Weights of a small GPT-style language model, trained from scratch on English Wikipedia: 375M tokens, 5716 steps.
Each number is 128 + 32 x the weight over its row's rms, rounded and kept within 0 to 255. Layers, rows and columns count from 0. The size above them is the row's rms in percent of the matrix's.

# layer 3 MLP gate, 1344x256, rms 0.0746, rows 248-265, columns 128-255
size [109 101  99 103 106  94 102  97  95  98 102  99 101  95 103  98  98  99]
[[129  95 167  83 140 126 159 109 120  96 155 138  87 166 114 158  78  88 101 163  75 116  46 177 107 130 151 104 186 174 106 134 142 106 136 102 169 105 121 101 110 129 101  43 120 156 148 119 127 122  65 115 182 112 130 111 133 177 160 129 158 111 128  91 150 166 190 143 111 111 125  89 161  67  18 160 115  85 153 120 114 115 155 190 106 136  85 101 166 114 117 158 139 123 145 104 119 150 151 175 116  96  73 161 103 121 116 146 143 158 130 178 156 149 102  98  93 147 137 167 136 137 137  75  98 126  89 114]
 [151 167 151 116 150 131 110  75  82  52 141 144 167 140 105 127 121  76 125 145 168 114 133 158 127 121 107 144  58 150  79  75 143 169 136 141 125 124 129 165  96 166  69 151  81 107  64 153 121  97 112 136 118 154 144 166 175  81 108  78 157 116 136 100 141 131 207  74  74 120 114 134 105 187 173 148 128  65  98 109 156 130 122  68  93  59 115 208  74 144 119 153  84 196 105 117 169 115 175 117 119 109 181  93 100 110 169 191 105 139 135  87  96 106 132 141 113 141 121 154 112 130 144 100 179  84 122  73]
 [ 73 173 193 123 121 110 108 147 162 131 148 186  65 124 144 124 135 136 159 148 134  96 148 121 142 130 153 159 134 151 117  98 143 123 102 144 155 122 106 115 125 145  97 108 119  78 173 113 133 128 115  94 147 181 166 130 151 152 214 119 116 144 147  66 171 126 133 108 164 120 195 133  97  99  99 135 133 112 137 137  64 168 111 139 127 178 146 157 118 157  84 167 170 103 188  86 137 121  86 134 179 165 116 118 101 106  93 137  98 177 128 118 132 148  78 125 109 163 146 180 153 158 126 147 146 148 112 121]
 [131 136 120 126 199 109 104 196 133 135 115 107  98 105 186 109 110 152 121 164  85  99 127 135 136 176  99  84 101 110 180  88 171  94 136 122 154  78 136  85  56 177 104 126 138 113 152 158  86 165  84 129  84 124 123 127 182 151 128 139 141 103 110 154 153  88 126 123 103 161  82 135  71 103 114 136 109 129 176 113  52 159 154 128 118 136 118 133 116  70  94  95  61 187 176  95 151 167 165 135 148  98 134 130 165 125 119 109  78 164 187 141 173 164 159 148 173 155  99 114 103 131 157 189  80 112 172 204]
 [141 127  68 108 103 163 142 115 111 154  87 181 129  72  89 112 151 168  94  97 116 114 111 126  55 126  90  93 106 121 142 135 104 193 129 165  97 164 115 111 135 175 164 199 162 105 105 159 130 172 116 166 127 162 158 165 125 170 136 109 148 132 115  84 125 133 109 153 188  79 113  64 136 131 109 149 175 139 118  90 196 102  96 141 150 143 132  78 106 131  64 113 164 161 179 123 122 143  89 109 141 142  74 101  89 133 140 111 131 162 193 149 183  61 102 110 116 111  74  88 152 134  34 223  99 117 139 118]
 [158 179 126 136 214  86 187 129 112 126 154 126 103 132 127  61 158 124 120  83 101 123 101 176  99  86 163 139 190 110 137 111 113 132 120 146 136  75 136  90 130 127 123 135  80 127 134 140 107  79  92 123  89 174 119 158 109 121 131 106 125 123 134 177 137 105 187 124 141  77 113 172 157 198 146 125 129 104  45 133 122 128 117  93 108 121 142 147 106 135 153 135 113 176  71 208  99 145 134 119  87 177  95 145 155 178 132 158  82 107 188 185 125  80 120 143 116 136 111 110 169 190 115 128 153 154 193 123]
 [111 173 122  73 140 130 142  86  94 158 117  75 118 189 128 165 103 130 132  68 103 174 117 125 171  69 132 102 134  85 154 110 115 117 145  57  92 158 102 133 130 141 174 103 110  95  83 138 162 136 137 103 125 107 126  96 119 141 138 160 122 146 130  86 164 141 116 142  51  76 177 157 166 150 103 159 144 125  67 113 132 126 154 130 141 112 102  90  68 171 120  88 171 171 127 108 126 158 133 140  96 181 137 113 103 115 140 149 157  96 141 190 140 105 181 159 120  81  85 134 132 146 106  77  78 114 127 115]
 [156 160 116 120 136 108 123 144 107  88  86 128 127 115 172  70 105 190 176  60 102 128 129 177 150 141 135 120 176  85  70  92 147 151 131  60 148 123 153  94 158 127 143  97 162 119 138  83 100  89 137  59 146 125 153 123 144 141 104  90  65 167 134 128 148 105 158 139 108 152  98 161 113 133 138 108 123 118 137 128 159 106 132 113 110 123 128 150 144 167 119 142  94 102 155 130 108 123  84 117 152 158 112 112 140 113 206 136 121 156 106 151  89  86 171  85 110 205 113  89 161  94 141 141 171  99 137 144]
 [ 96 132 143  53 137 153 210 129 162 152 118  87 175 137  92  92 176  77  94 116  65 142 119  48 200 120  89  86 106  68 154 142 135 150 140 135 193  81 167  95 115 151 164 129 158 163 118 177  88 132 174  90 143  98 130 170 142 111 167 209 164 133  97  61 115 151 139 158 116 181 156  74 167 103 137 158  87  72 136 141 142 201  96 108 120 134 122 107 153 188 185 159 108 148  63 138 144 101 106 156 114  90 133 150 140 145 128 160 144 110 115  97  97 138 110 176 152 136 138 130 127  62 119 128 121 131 120 100]
 [133 135  82  72 138 126 148 144  93 122 143 110  52 128 106 138 136 109 109 119 126  79 106 137 131  94 146 116 109 122 105 110 129 122  85 144 166 124  67 146 171  92  95 122 125 102 147 138 130 144 112  98 173 164 119 106  83  98 175 154 109 161 120 106 108 121 147 141 116 112 119 106 179 177 134 146  67 121 145 126 165  78 155 128 115 142 119 156  81 107 147 100 135 139  96 135 171 145 147 132 136 117 146 165 113 156 118 127 126  74 185 180 111 121 134 143 134 139 138 104 117  66 100 108  84 193 138 161]
 [173 143 177 152 150  92 140 120 118 107 143  75  72 117 137 146 130 104  50 204 144 163  96 134 144  56 129 114 168 102  91 135 154 124 161 184 139 110  86 131 140 131 125  82 144 119 157  88 140 134 149 130 154 170 118 167 202 114 110 137 145 117  63 133 117 148  87 107 158  82 189 132 132 139 146 205  89 115 118 140 141 146 124 120 156 112 159 163 171  92 120 159 121 171 132  94 140 187 160 160 112 146 124 174 103 157 118 137 182  91 116 118 148 157 127 170 141 162 145  67 116 108 176 175 135 108  50 138]
 [119 194 133 143 170 131 159 128 142 134 126  90  89 153 133 164  99 159 115 122 127 144 121 124 160  82  82 150 141 103 147 113 159  70 162  85 126 105 173 160 112 148 107 118 137  95 103 131 139 138 132 111 152 134 113  85 135  83  82 129 152  66 108 135 143 120 135  84 117 131 107 117 100  53 190 216 137 131 141 174 117 114 151  87 131 138 113 136  72 151 175 184 108 119 181 132 110 159  71  93 151  65 155 151 154 169  99 211 109  58 142 125 165 105  96 174 148 133 163  91 128 142 194 153 132  64 116 161]
 [140  83 128 130 140 114  88 150 134 125 133 162 106  94 177 128 126 137 124 145 145 121 101 136 101 158 133 123 120 157 108 145  87 122 155 134 151  81 141 167 140 125 147  70 157  78 119 129 157 146 141 145 110 105 152 160 169 167 136 126  29 190 174 155 127 164 127 113 132 166 138 104  69 118  84 235 151  95 156  79 162 105 181 113 131  90  96 136  78 134 101 169 129 134 214  92 160  62 123  79 102 123 120 183 146  92  55 133 142 133  92 149 131 174 128 160  93 173 145 104 115 190 163 124 152  80 161 124]
 [123 165 139 108 171 118 119 106 105  78 101 137 147 120  91 158 137 136 137 141 122 119 112 134 129 112 129  68 192 147 134 104 122 159 104  35 132  97  75 121 148 147 108  89 167  99  81 117 200 158 123  97 106 158 115  57 143 189 129  94 202 158 131 163  92 120 138 152 132 143 138  97 102 111 156 148 183  87  82  81  78 143 114  71  94 119 167 131 103 120 156 115 192 108 131  82 105 170 141 118 144 114  90 126 116 113  77  73 188 186 159 115 132 111 207  76 119 127 110 117  99 175  67 110 138 179 144 127]
 [ 87  87 140 157 153 191 121 161 113  88  96 176  73 103 180 154 146 149 188 121 124 172 156 145  68  57 105 113 132 105 155 140  71 175  81 162 129  81 123 149  79  93 119 147  90 128 124 160 128  54 138 108  71 153 151 127 121 124 137 147 117 117 161  65 143 122 122 139 184 100 112 112 120 114  87 152 120  80 143 149 147 108 101  58 136 139 126 149  86 162 126 117 104  74 127 103 157  77 142 100 101  54 162 117 133 173 129  90 178 178 107 161 122 135 146  45 113 177 107  67 109 153 148 136 147 165 137 130]
 [ 98  99 140 111 201 100 124 114 153 131 116 128 182 183 104 170 136 158 147 164 158 146 103 100 134  84 145 137 128 117  80 131 116 109 145 108  80 162 113 129 106 129  87 186 108 102 102 149 207 122  74 113  85 146  87 127 160 131 119  86  77 105 170 168 145  76 138 156 161  99  99  91  86 125 141 107 152  69 143 104 108 125 105 146 117  72  86 127 132 110  78  77 128  96 126 169 139 131 138 123  83 100 150 145  77  88 159 107 151 117 144 170  99 118 135 191 148 138 171 161 163  80  97 162 107  77 128 161]
 [132 143  90 111 117 138 131  75 142  88 115 132  92 116 115  97  93  50 118  73 152 167 170 133 140 118 152 134  54  83 100  91  28 101  92 144 156 106 162 113 142 145 143  83 106  98  88 129 177  98 146 116 101 110 148 181 160 175 156 164  90 178 138 153 151 151 129 142 127 137 144  83 101 100 148 148 131 170 147 152 200  90 113 174 140 159 120 118 149 146  70 166 128 146 130 153 103  81 129  95 166 149 155 169  30  77  71 119 120 155 170 121 115 161 118 107  83  96 123  91 130 120 147 159  94 135 120 103]
 [137  87 110 141  94 141 113 110 126 119 153 135 140 127 176 147  81  50 154 159  97 104 174 153 145 111 118 184 105 153 170 141 154 112 112 142 108 152 106 148 139 143 124 121 148  66  57 159 230 122 172 123 178 106 107 130  99 122 107 124 105 131 171 155 111 105  50 149 141 130  99  63  97 101 148 182 109 126 110 118 150 131 137  97 106 107  98 119 129 111 218 115 174  92 166 151  49 108 102 106 110 147  80 132  93 137  50 121 175 120 128 137  84 195 141  65 132 168  41 191 150 177  88 118 111  96 134  76]]
# layer 3 MLP up, 1344x256, rms 0.0695, rows 248-265, columns 128-255
size [108 101  95 103 105  98  99  96  96  96 104 105  99  93 105 100  99 102]
[[ 95 161 164 121 103  39 143 129 176 126 152 155 130 108 129 185 184  93 141 120 154 153 145  78 185 120 123  97 119 139 126 134 150 114  76 209  92 157 146 139 138 127 114 124 140 177 181 137 141 165 121 128 156  99 139 125 117 147  80 147 151 129 134  93 122 158 135 146 110 147 151  98 112  86 161 140 145 112 128 137 105 102 178 158  96 120 167 124  82 139  95 112  96  92 143 146 136 118 137 132  68 152  69 109  51 107  69 108 159 128 167 154  85 169 104 151 101 101 187 117 146  58  89 147  70  95  58  99]
 [ 89 123 111 131 111  95 109 135 189 145 150 139 210 119 180 100 113 137 146 122 115 164  91 165 100 138 174 128 163 142 150 129 130 141 201 146 125 150 132 177 150  64 164 135  83  74 201 116 143 127 110 130 139 127  76 149 127 115 141 136 148 105 106 124 119 136 133 127  95 161 114 123 148  92 104  64 121 169 120 165 110 138 169 175 173 151 139 127 205 160 117  93 137 146  73  76  98 123 132 165 114 101 106 121  99 145 128  99 135  83 103 128 141 143 146 136 158 148 168 161 149 140 102 129  88 130  78 132]
 [ 99 128 149 138 119 162  80 115  49 140  80  76  71 154 158  94 103  93 103 155 160  91 141  95  60 160 129  89 101 110  69  96 138 124 118 124 142 157  81 122  60 147 151 116  88 131 168 128 112 187  95 217 129 158 133 117 170 112 107 129 128  99 115 122 148 171 120  91  82 112 101 134 129 151 137 121  67 169 103 190 101 147 168  94 122 114 109 149  98 106 139  93 164 127 160 134 141  90 102 123 105 132  76 151 157 113 162 117 139 160 162 168 172 131 143 103 153 147  95 145 120 127 120 125  84 104 114 127]
 [142 169  85 139 113  77 110 147 128 128 101 191 100 111 114 154 127 138 106  94 128 140 115 158 165 136 131 124 186  54 110 137 121 137 158 119 193  82 111 127  70 123 144 168 117  95 123 155  89 112  97 124 134 113  98 107 109 121  67 143 196  52  82 105 178 171 115 151 162 102 113 125  88  65 107 150 133  91 165  95  67 202 108 140 115 168 134  86 128 110 136 103 111  96 143 161 106 165 129 105 121 141  70  97 150 127 141 144 137 123 143 114 112 136 176 186  71 104 152 130 108 163 121 167 151 103 119 173]
 [ 87 112 139 138 109 108 163  50 146 160 133 159 138 116 145 160 117  78  94  93 136 150 130 103 126 127  80 128 153  85 120 113 108 143 108 169  71 139  88 141 154 163 159 142 184 153 136 145 120 161 104 130 139 177 189  89 115 143  92 142 120 161 130 166  77 129 122 143 133 131 190 131 154 144 104 117  75 139 137 130 152 152 128 171  91 177 139 152 144  77 117 155 157 103 139  82 157  78 126 111 116 186 158  33  75 207 174  73 163 181 175 127 116 103  97  92 133  94 107 120 196  61  81 193 117 122 122 127]
 [117 185 124 145 119 132  64 160 126 132  84 147 118 112 178 158 102 128 146 173 139 130 154  98 146 132 118 126 164 114 151 114 156 162 118  96 134 131  89 127 113 157 109 148 171 127 136 139 150 147 111 132 117 180 144  94 136  96 203  78 136 126 139  90 118 121  46 129 159 140 113 141 132 101  64 102 140  77 137 108 121 119 152  91 147 113 113  82  68 130 154 202 147 125 108  98 123 161 195 182 124 111 143 140 136 102 139 125  96 168 178 130 201 131 156 106 130 103  72  79 119 144 140 175 112 172 114 120]
 [124 150 115 130 149 130 136  90 152  66 123 127 105 136  97 162 116 128 153 127  78 139 152 184  86  81 152 174 182 162 121 107 133  86 126 127 135 128 100 214 146  45 142  30 172 125 114 156 154 172 148  80  76 140  67  67  74 127 127  75 126 114 124 133  97 141 132 197  84 116 156 152 137 135 122 103 174 134 101  95 121 161 219 155  80 138 160 139 145 127 169  91 175 166 169 162 149  89 167 106 163 108 147 151  37  85 135 167 144  84 102 169  77 162 148 140  88  96 100 156 105 164  91 140  79  54 120  76]
 [115 125 190 165 180  96 116 123  73 158 137 143 200  69 165 142 133  78 123 102 133 170 143 138  49 117 100  37 191  95  82  96 169  71 140  62 141 155 104 106  93  75 185 135 121 166 192 137  86  68 103 141  90 115 136 158 167 115 139 131 147  98 150 108 163 107 127 169 121 131  90  81  77  87 101 125 166 142 148 125 101 133  83 165 153 157 172 156 115 156 129 135 152 186 153 127 113 139 110  84 106 123  70 143 101 103 123 139  54 101 169  81 127 119 180 100 119 170 117 141 162 103 143 148  83 152 119 149]
 [110 198  98 112 104 122  95  98 148 149 143 161 148 184 132 127 103 120  56  95 130 142 158 100 118 163 163 194 138 131 143 144 181  67  92 222  66 171  99 112  85  81 119 117 127  90 154 122 135 162 125  87 117 124 134 124 115 119 159 110 133 146 145  97 146 110 124 104 139  72 148  91 166  83 151  41 134 114 101 101 152 153 149 177  87 117  86  75 160 115 135  93 134 104 103 120 162  84 124 174 124 150  96  82 136 158  88  83  72 110 103 146  79 144 163  87 158 125 156 126 148 142 129  62 151 155 122 122]
 [137  98 191 151 185 100 101  97  58 164 133 130 207 181 157 114 103 121 149 145 139 110  93 138 146 108  88 153 168  81 120 116 109 133 134 168 120  97  55  67 100 201 144 113 129 177 113 152 158 159 184 197 125 125  99 103  90 101 136 163 103 111 141 128 101  94 146 114 121 147 168  71 113 154 158 205  95 119 175 174 155 158 105 105 144 114  85 184 151 141 153 106 127 128 145 193 148 143 136 141 141 101 174 132 156 113  96 119 120 133 113 187 132 179 119 137 164 127  98 161 103 115 164 143 175  96 160 120]
 [132 114 161 170 163 128 152 156 113 143 146  87  82 143  97  75 145 124 100 118 144  92 109 136  70 108 134  80 159 163 143 150 193 107 138 136  87 110 147 139 122 127 167 123 127 123 190 121 105 158 155 159 215 132 102 169 137 129  77 160 169  29 121  92  86 101 155  67 104  93 122 113 126 126 109 101 131 148 138  85 125  49 102  50 141 104  99 147 127 126 165 131 127 112 115 213 174 149  91 138 146 149 159 164 141  68 137  79 125  99  62 143  98 113 119 125 137 170 134 110  88 126 133 144  93 132  91 170]
 [ 56 180 173 102 142 168 143 121 152 119  84 133 109 139 164 116  73 150 112 137 149 148 176 137 174  54 109 128  77 146 157  72 172 179 186  91 156 117 163 139 134 108 125 164 158 129  93 130 158 119 114 133 119 130 143  82 159 125  57 128 107 125  98 151 114 134 125 116 100 105  81 153 137 104 175 149 107 131 118 187 185 100 193 141 125 161 133 145  66 106  95 156 165  88 186 127 148  78  79 119 121 138 138 106 144 130 207 146 143 148 114 149 158 106 206 102 131 149 127 148  97 127 164 120 135  51 103 142]
 [176  94 118 143 143 126  67  72 182 147 145 152 151  90 181 165 120  99 136 170 116 111  87 153 110 139 128  90 146 121 139 165 115 137 129  97 110 104 156  87 109 151 109 114 180 178 156 179 153 119 181 135 130 100 158  67 158 121 141 137 130 167 159 116 170 145  74 122 115 163 158 149  99 140 129 181  93  82 156 126 144  91 174 131 124 148  96 142 133  53 135  64 155 157 140 142 173 115 160 156 145 141 119 170 111 122  85 109 170 106  88 163 121 153 145 182 110 147 183 113  99 119 173 113 125  99 117 138]
 [150 149  85 108  33  50 133 114  69 142 124 122 119 150 109 141 135 160  99 142 164 114 135  39 107 115 110 139 139  86 147 166 108 121 169 136  89  98  82 132 134 189 127 111 173 149  94 136 141 175 149 130 134 135 110 141 188 116  76  97 124 143  67 148 105 124 134 158 128 189 203  95  78 162 172 221  84 143 106 139 128 140 122 119 147 102 162 101  98 160 101 142 118 121 197  84  86 171 121 127 138 149 161 127 136 125  99  66 176 100  94  71 120 138 142  80 124 123  82 140 129 141 148 128 133 112 181 141]
 [129 167  61 124 142 137 109 155  98 134 159 158 171 120 138 143 162 172 167 104 134 154 134 131 133 155 110 138  64 116 124 141  94 134 111 121 138 135 140 211 107 154 158 114 122  70 180 173  79 174 138  78  86 103  92 150 132  98 111 167 105 118 136 103 144 134 125 145 107 165 146 140  74 100 134 121 130 125 108 162 128  65 145 115 151 127 128 175 107 170 126 118  24 126 107 167 145 118  39 162 133 118 110 111 173 149 130 115 115 166 156 128 120 112 180 107 188 174 151 107  99 132 117 117 101 121 200  53]
 [145 122 151 165 150 127 139 123 144  82 147 123 147 163 177 182 147 191 127 164 143 141 127 180 138 134 106 169  96  87  74 142 129 184 125 145 138 133 130 159  82 140 161 216 110 109  92 156 138 112 104 136 158 155  89 108 165 150 104 146 182 120 134 137 155 103 122 154 123 101 161 149  95 140  66 138  93 118  86 131 154  62 204 184 119 125 135 108 180 118 140 115 139 152 127 166 221  62 135 147  76 116 141 131  87 161 107 143 115 151  71 125 102 103 130 190 148 138 103 161 101 134 149  64 118 124  95 105]
 [129 124 127 178 178 116 137  91 145  81 119 113  97 158  68  95  67  69  98 137 139 131 108 118 139 168 123 134 177 146 124 155 164  51 110 129 111 113  87 145 148 125 120 106 176 115 117 125 193  92 118 133 168 148 119 174 207 140 172  90  98 137 111 181 106 116  89 120 128 128 115  83 156 142 102  72 167 147 118 119 135  71  83 168 132 105  78 118 105 141 108 161 153 106 126 156 109 208 139 144  83  87 131 120 104  88  90 150 116 147 187 120  86 120 120 115 101 169 196 115 115 100 130 117 131 139 123 204]
 [ 90 125 107 144  93 138 141 143 108 114 121 141 180 125 124 123 153 127 167 169 112 149 192 127  93 110  94  98 182 147 136  81 168 104 134  96 146 113  92 134 151 126  99 131  64 127  94 150 104  84 157 167  95  85 127  94 111  90 115 140 128 163 132  39 120  65 108  47 109  92 144 107 155 127 165 120 111  99 144 167 140  98 111  88 160  80 104 126  83  94 172 131 134 146 154  92 136 124 106 135  98 122 114 112  95 187 162 196 196 164  90 127 128 126  77 191 170 111 146 125 111 146 124 118 151 133  91 106]]
# layer 3 MLP down (transposed), 1344x256, rms 0.0603, rows 248-265, columns 128-255
size [112  93 101  97 108 101 103  98  98  98 105 103  99  93 100 100 100 102]
[[ 98 178 147 128 157 137  98  85 165 204 147  60 143 133 161 147 157 119 141 153 133 113 171 127 117 138 113 152 126 134 150 107 112 159 179 147 123 130 151 111 130 128 139 164 180 117 135 119 132 173 148 121 109 139 139 125 153 127 111 115 129 156  72 198  50 162 131  98 109 168 122  64 174 194 180 105 131  99 100 171 144 141 140 130  83  81 155 114 144 109 135 116 147  67  95 112 147 172 126 113 135 116 108 138 123 149 179  82 139 106 171  92 149 147 113 162 156 159 138 121 173  43 100 141 117 130 150 160]
 [148  63 114 125  99 146 137 161 184 179 153  72 216 122 131 112 174 137 170  48  63 144 168 165  90 106 166 134 176 123 128 102 138 137 125  98 128 122 163 192 136  96 121 145 126 142 230 110 159 155 148 136 123  82 131 177  91 175  87 131 109 119 126 150 109 139 118 161 137 146 172 154 158  86 104  83 156 167 165 117 120 143 129 139 169 147 117  93 154 164  78 138 140 123 140 171 124 169 121 140 158 120  91  94  83 129 136 137 151 135 139 185 137 139 103 172 165 107 139 112 174 156  97 143  93 124 116 155]
 [147  87  92 100 158 148 145 177 157 117 189 152  85  95  97 111 114 160 141 147  81 158 113 122 162  62 141 127 125 123 143 140 148 140 154 166 106  76 183 143 123  41 101 128  99 113 113  65 160 111 107 121  83 192 131 172 150 145 161 109 195 118 146 211 143 156 105 139 135  99 125 111 118 138 101 134 179 129 107  84 135 107 122 123 119  85 120 168 126  95 135 188  83 128 146 165  76  97  99  82 148 141 126 136 149  79 130 169 120 133 120 110 189 128 132 169 106  61 159 119 193 161 123 139 116  62 125 168]
 [148 131 124  86  87 116 165 118 134 108 169 119 129 119 116  38 140 128 120 127 130 177 154 166 158 115 187 190 156 103 123 189 135 103 108 185 111 165 116 135 202  84  85 117 163  77 123 148 128 141 139 148 107  97  80  88 119 126 110 117 107 166 100 117 146 103 186  96 136 159 109 124 128 153 123  95 131  81 117 147 134 140 149  97 119  83 181 163 144 188 132 159 190  99  88 149 160 130  85  98 133  83 152  80 105 139 192  97 130 150 120 109 108  97 142 141 151 124 154 126 123 138 156 124 167  96  47 112]
 [ 95 146 108 145 149  95 158 112 143  59  98 117 113  86  98 162 153  86 161 126 115 154 112 110 147 108 138 158 135  82 116 131 168 156 122 161 154 148 125 153 147 147  94 100 180 185 143 138 109 136  72  85 204 138 139  63  94 163  76  96 139 101 157 140 110 119 120 107 114 130 165 185 126  77 157  73 118 189 154 164 143 166 119 126 114 131 116  99 150 119 153 145  95 136 166 143 119  39  80 130 188  74 135  77  80 108 132  97 115 118 113 145  61 178  77  90 113 167 163 128 158 141 139 167 130 163 148  68]
 [ 85 186 173 176 132 141  71 108 152 108  99 146  82  31 147 113 149 129 145 173 139 147  96 106 135 130 135  80 119 107 182 117  96 165 125 134  99 131 140 150  98 170 140 145  90 118 163  98 143 172 142 100 124 108  50 118 196 114 138 101 171 152 189 108 114  89  89 150  99 160 217 123 127 142 112  92 143 104 166 138 158 143 126 126 194 102 145 121  98 125 173 158 135  94 178 131  95 171 114 163 184 116 111 147 143 132 119  84 138 147 164 112 177 122 102 127  90 128 132  72 104 143  95 126  66 145  69 106]
 [152 145  99  94  73  76 129 135 148  89  92  86 166  93 140 103  96 145 101  90 104 153 158 150 113  89 124 150 138 102 168 151  72 154 145 152 125 153  72 135 169 122 134 124 191 159 169 160 110 104 109 145  72 127 110 141 107 173 131 177  99  79  68 165 135 187 132 172 157 118 107 137 130 121 150  91 169 152 109  90 161 111 114 105 135 179 120 137 176 113 136 155 194 113  88 157 175 130 143 207 123 133 124 117  58 157 121 126  19 150 141 109 134 130 156 105 112  81 105 122 152  83 118 138 111 113 103 143]
 [161 141 110  94 169 155  65 138 106 158 172 183 113  89 171  87 139 132 175  66 162 141 145 170 121 150 153  71 174  89 145 137 154 135 157 126 165 133 121 121 105 109 126  92 112 124 161 104 141  72 155 116 165 130 128 163 175 123 143 119 106 153  83  84 149  89 186 152 149 140 133 147  82 109 121  91  83  51  90  84 120 152  59 196 140 102 191 146 120 124 107 155 134 134 117 163 170 136 115 161 119 163 147 109 138  79 147 178 123 112 139  58  84 107 115  89  76 133 115 194  91 109 125  88 130 132 117 139]
 [117  98 185 162 102  96 104 122  66 152 125 131  96  95 113 146 113 161 151  82 167 122 179 129  88 101 109 126 104 101 127 100 102 131 150 108  62 159 101 116 175 166 148  96 143  81 104  76 121 111 102 137 130 112  89  78 143 216  85 130 147  95 174 136  97 116 141 181 135 143 120 112 147 136 157 136 142 113 117  68 133  86 107 151 122  71 141 152 152 139 148 119 122 129 179 163  64 144 111  95 150 118 158  93 131 125 161 167 137 110 157 140 105 131 112 157 119  98 107 101 192 134 206 161 152  83  60 179]
 [ 96 160  95 120 161 142 107 117 113  88 166 121 223 109 141 117 137  91  90 167 168  90 140 126 158 121  94 121 162 114 132 170 118 136 100  82 102 141  73 111  79 143 120 192 112 180 129  92 114  97 131 154 136 106 123 110  94 105 133 132 158 187 181  98 164  98 138 120 109 166 134 114 163 159  83 163 213 131 144  94 144 102 170 188 187 123 121 111  81 116 110 136  68 117 130 121 118 130 163 129 159 202 129 139 210 112 178  64 145 182 110 151 170 166 137 168 147  87 110 140 137 201 126 125 146 115 116 140]
 [169 140 165 187 115 139 196  91 111 173 176  90 152 106 123 147 120 135 133 108 128 158 104 156  96 157 149 134 119 173 112 130 122 112 115 123 145 174 137 108 111  91 108 122  64 128 144 122 124  99 102 112 173 166 156 158 129 130 126 137 189 109  81 143 164 104 144 131  85 172 149  96 118 115 114 135  56 137 182 140 158 136 171  82 176 147 133 155 104 184 146 121 116 115 128 172  84 128 139 161 155  91  93  91 119 119 155 146 104  91 157 117 154  69 118 101 160  93  87 126 155 114 173  96 143 136 135 210]
 [104 178  96 111 152 150 137 131 131 133 155 175 118 141 135  89 128 110 151  87 204 144 157 158 131 105 146 136 113 116 177  96 134 112 181 153 144 150 134 108 134  62 116 164  87  51 105 172 143 102 173 117  78 149 106  56 116 154  83 106 155 136 127 172 128 113 119 112  83 147  64 140 171 123 133  64  95 159 145 154 139 123 227 134 148 128  89 166 132 149 146 168 146 118 145 139  70  90 105 117 114 159 141 100 137 132 125 133 118 136  85 107 125 134 110 134 155 129 102  75 137 144 146 107  94 160  91 113]
 [113 155 138 139 146 128 133 106 128 119 167 116 151 136 165 168 102 148 177 106  83 126 153  89 151  98 146  65 115 102 115 167 152 147 110 127 150  93 219  90 129 119  96  82  85 189 145 163 116  95 188 107 115 133 157  29  78 148 163 159 105 136 122 151 153  95 160 163 148 130  98 143 169 136 132  93 110 160 142 115 109 128 122 112 112 137  83 129 144  99 126 146 126 153 152 201 162 117  97 159 135  88 154  86 172 186 124 161 126  87 150 111 117 140 141 108 113 108 184 161 134 126 145 146 128 108 120 135]
 [ 86 123  94 166 147 164 140 112 196 177 104  86 120 105 139 158 132 106 137 139 107 129 136 150 157  90 121 150 145 136 139 115 101 114 121 151  81 138 151 130  99 108 119  92  74 149  87  87 109 112 130 117 138 144  94 149 143 169  63  97 165  58 146 155 138  84 149 139  95 140 109 112 110 151 114 108 161 135 168 121 159 131 152 142  92 210  67 104 144  95 115 106 119 136 155  89 124 162 126 179  85 132  92 102 143 157  82 141 115 114 103  74 152 142 157 105  78 194 156 112 104 157 158 121 128 119  79 148]
 [194 140 105 154 120 167 136 122 143 130 124 136 131 227 159 134  98 117 130 170 123 111  88 185 197 101 118 130 199 117 143 125 148 154 148 111 116 104 106  87 140 204 210 123 121 133 189 128 200  98 109  94 102  79 136 191  90 148 158 140 164 106  97 102 120 128 133  83 156 104 134 123  96 131 128 155 160 132 123 102 169 127 165 109  98 103 169 100 192 181  85 126 157 132 176 128 137 129 138 125 133  95  92  98 128 122 208  91 125 134 122 122  91 158 150 158 107 164 136 118  98 157 193 108 112 161 198  89]
 [132 147 152 180 173  46 126 103  87 161 182 176 153  89 129 155 172 145 131  91 152 149 100 172 168 130  96 117  69 126 136 174 100 180 121 158 135 153 117 191 116 116  94 182 105 121 128 139 139 103 148 109 110 107  84 107 125 132 102 154 125 136  91 131 133 158 102 187  66 124 113 171 124  99 175 116  98  91  50 129 137 125 105 164  68 135 131 130 171 110 116 131 165 125 101 191 127 145 187 110  58 168 150 150 122 149 136 137 124 163 112 146  90  89  77 153 142 127 102 110 116 109 136  73  98  79 153 146]
 [ 91 113 129 112  47 146 153  95 198 166 148 126 129  93 142 111 113 170 104 112 119 134  91 134 109 116  40 127 103 103 141 156 126 100  94  77 192 188  68 134 109  95  97 148  88 122 120  99 131 174 115 126 129 140 155 122 157 197 110 166 121  89 104 133 144 144 158 147 146  59  85 121 119 167  97 129 136 113 163 125 108 151 131 168 106 127 148 108  92 166  87 145  91 107 228  81 120 193 137  93 133 231 109 121 138  58 170 153 107 119 105 185  83 109 109 136 126 147  79 157 142 103 123 140  79 135  96 118]
 [139 165  74 123 116  66  92 133 149 158  80  86 106 137  71 127 181 109 174 137 139 142  96 153 109 157 120 166 138 139 119 182 104 166 107 104  90 155 106  83 163 104 103 145 181 141 135 103 170 175 103  92 104 132 128 134 137  81 142 145 131  86 134 163 129  90  83 149 106 161 135 132  79 122 169 155  53 141  93 173 149 147 147 138 164  84 160 130  93  99 117 181 130 142 130 155 109 143 168 103 118 108 149 139 147 199  96 172 138 156 136 122 201  85  73 150 115 131  97 144 140 127 106 162 117 119 126 170]]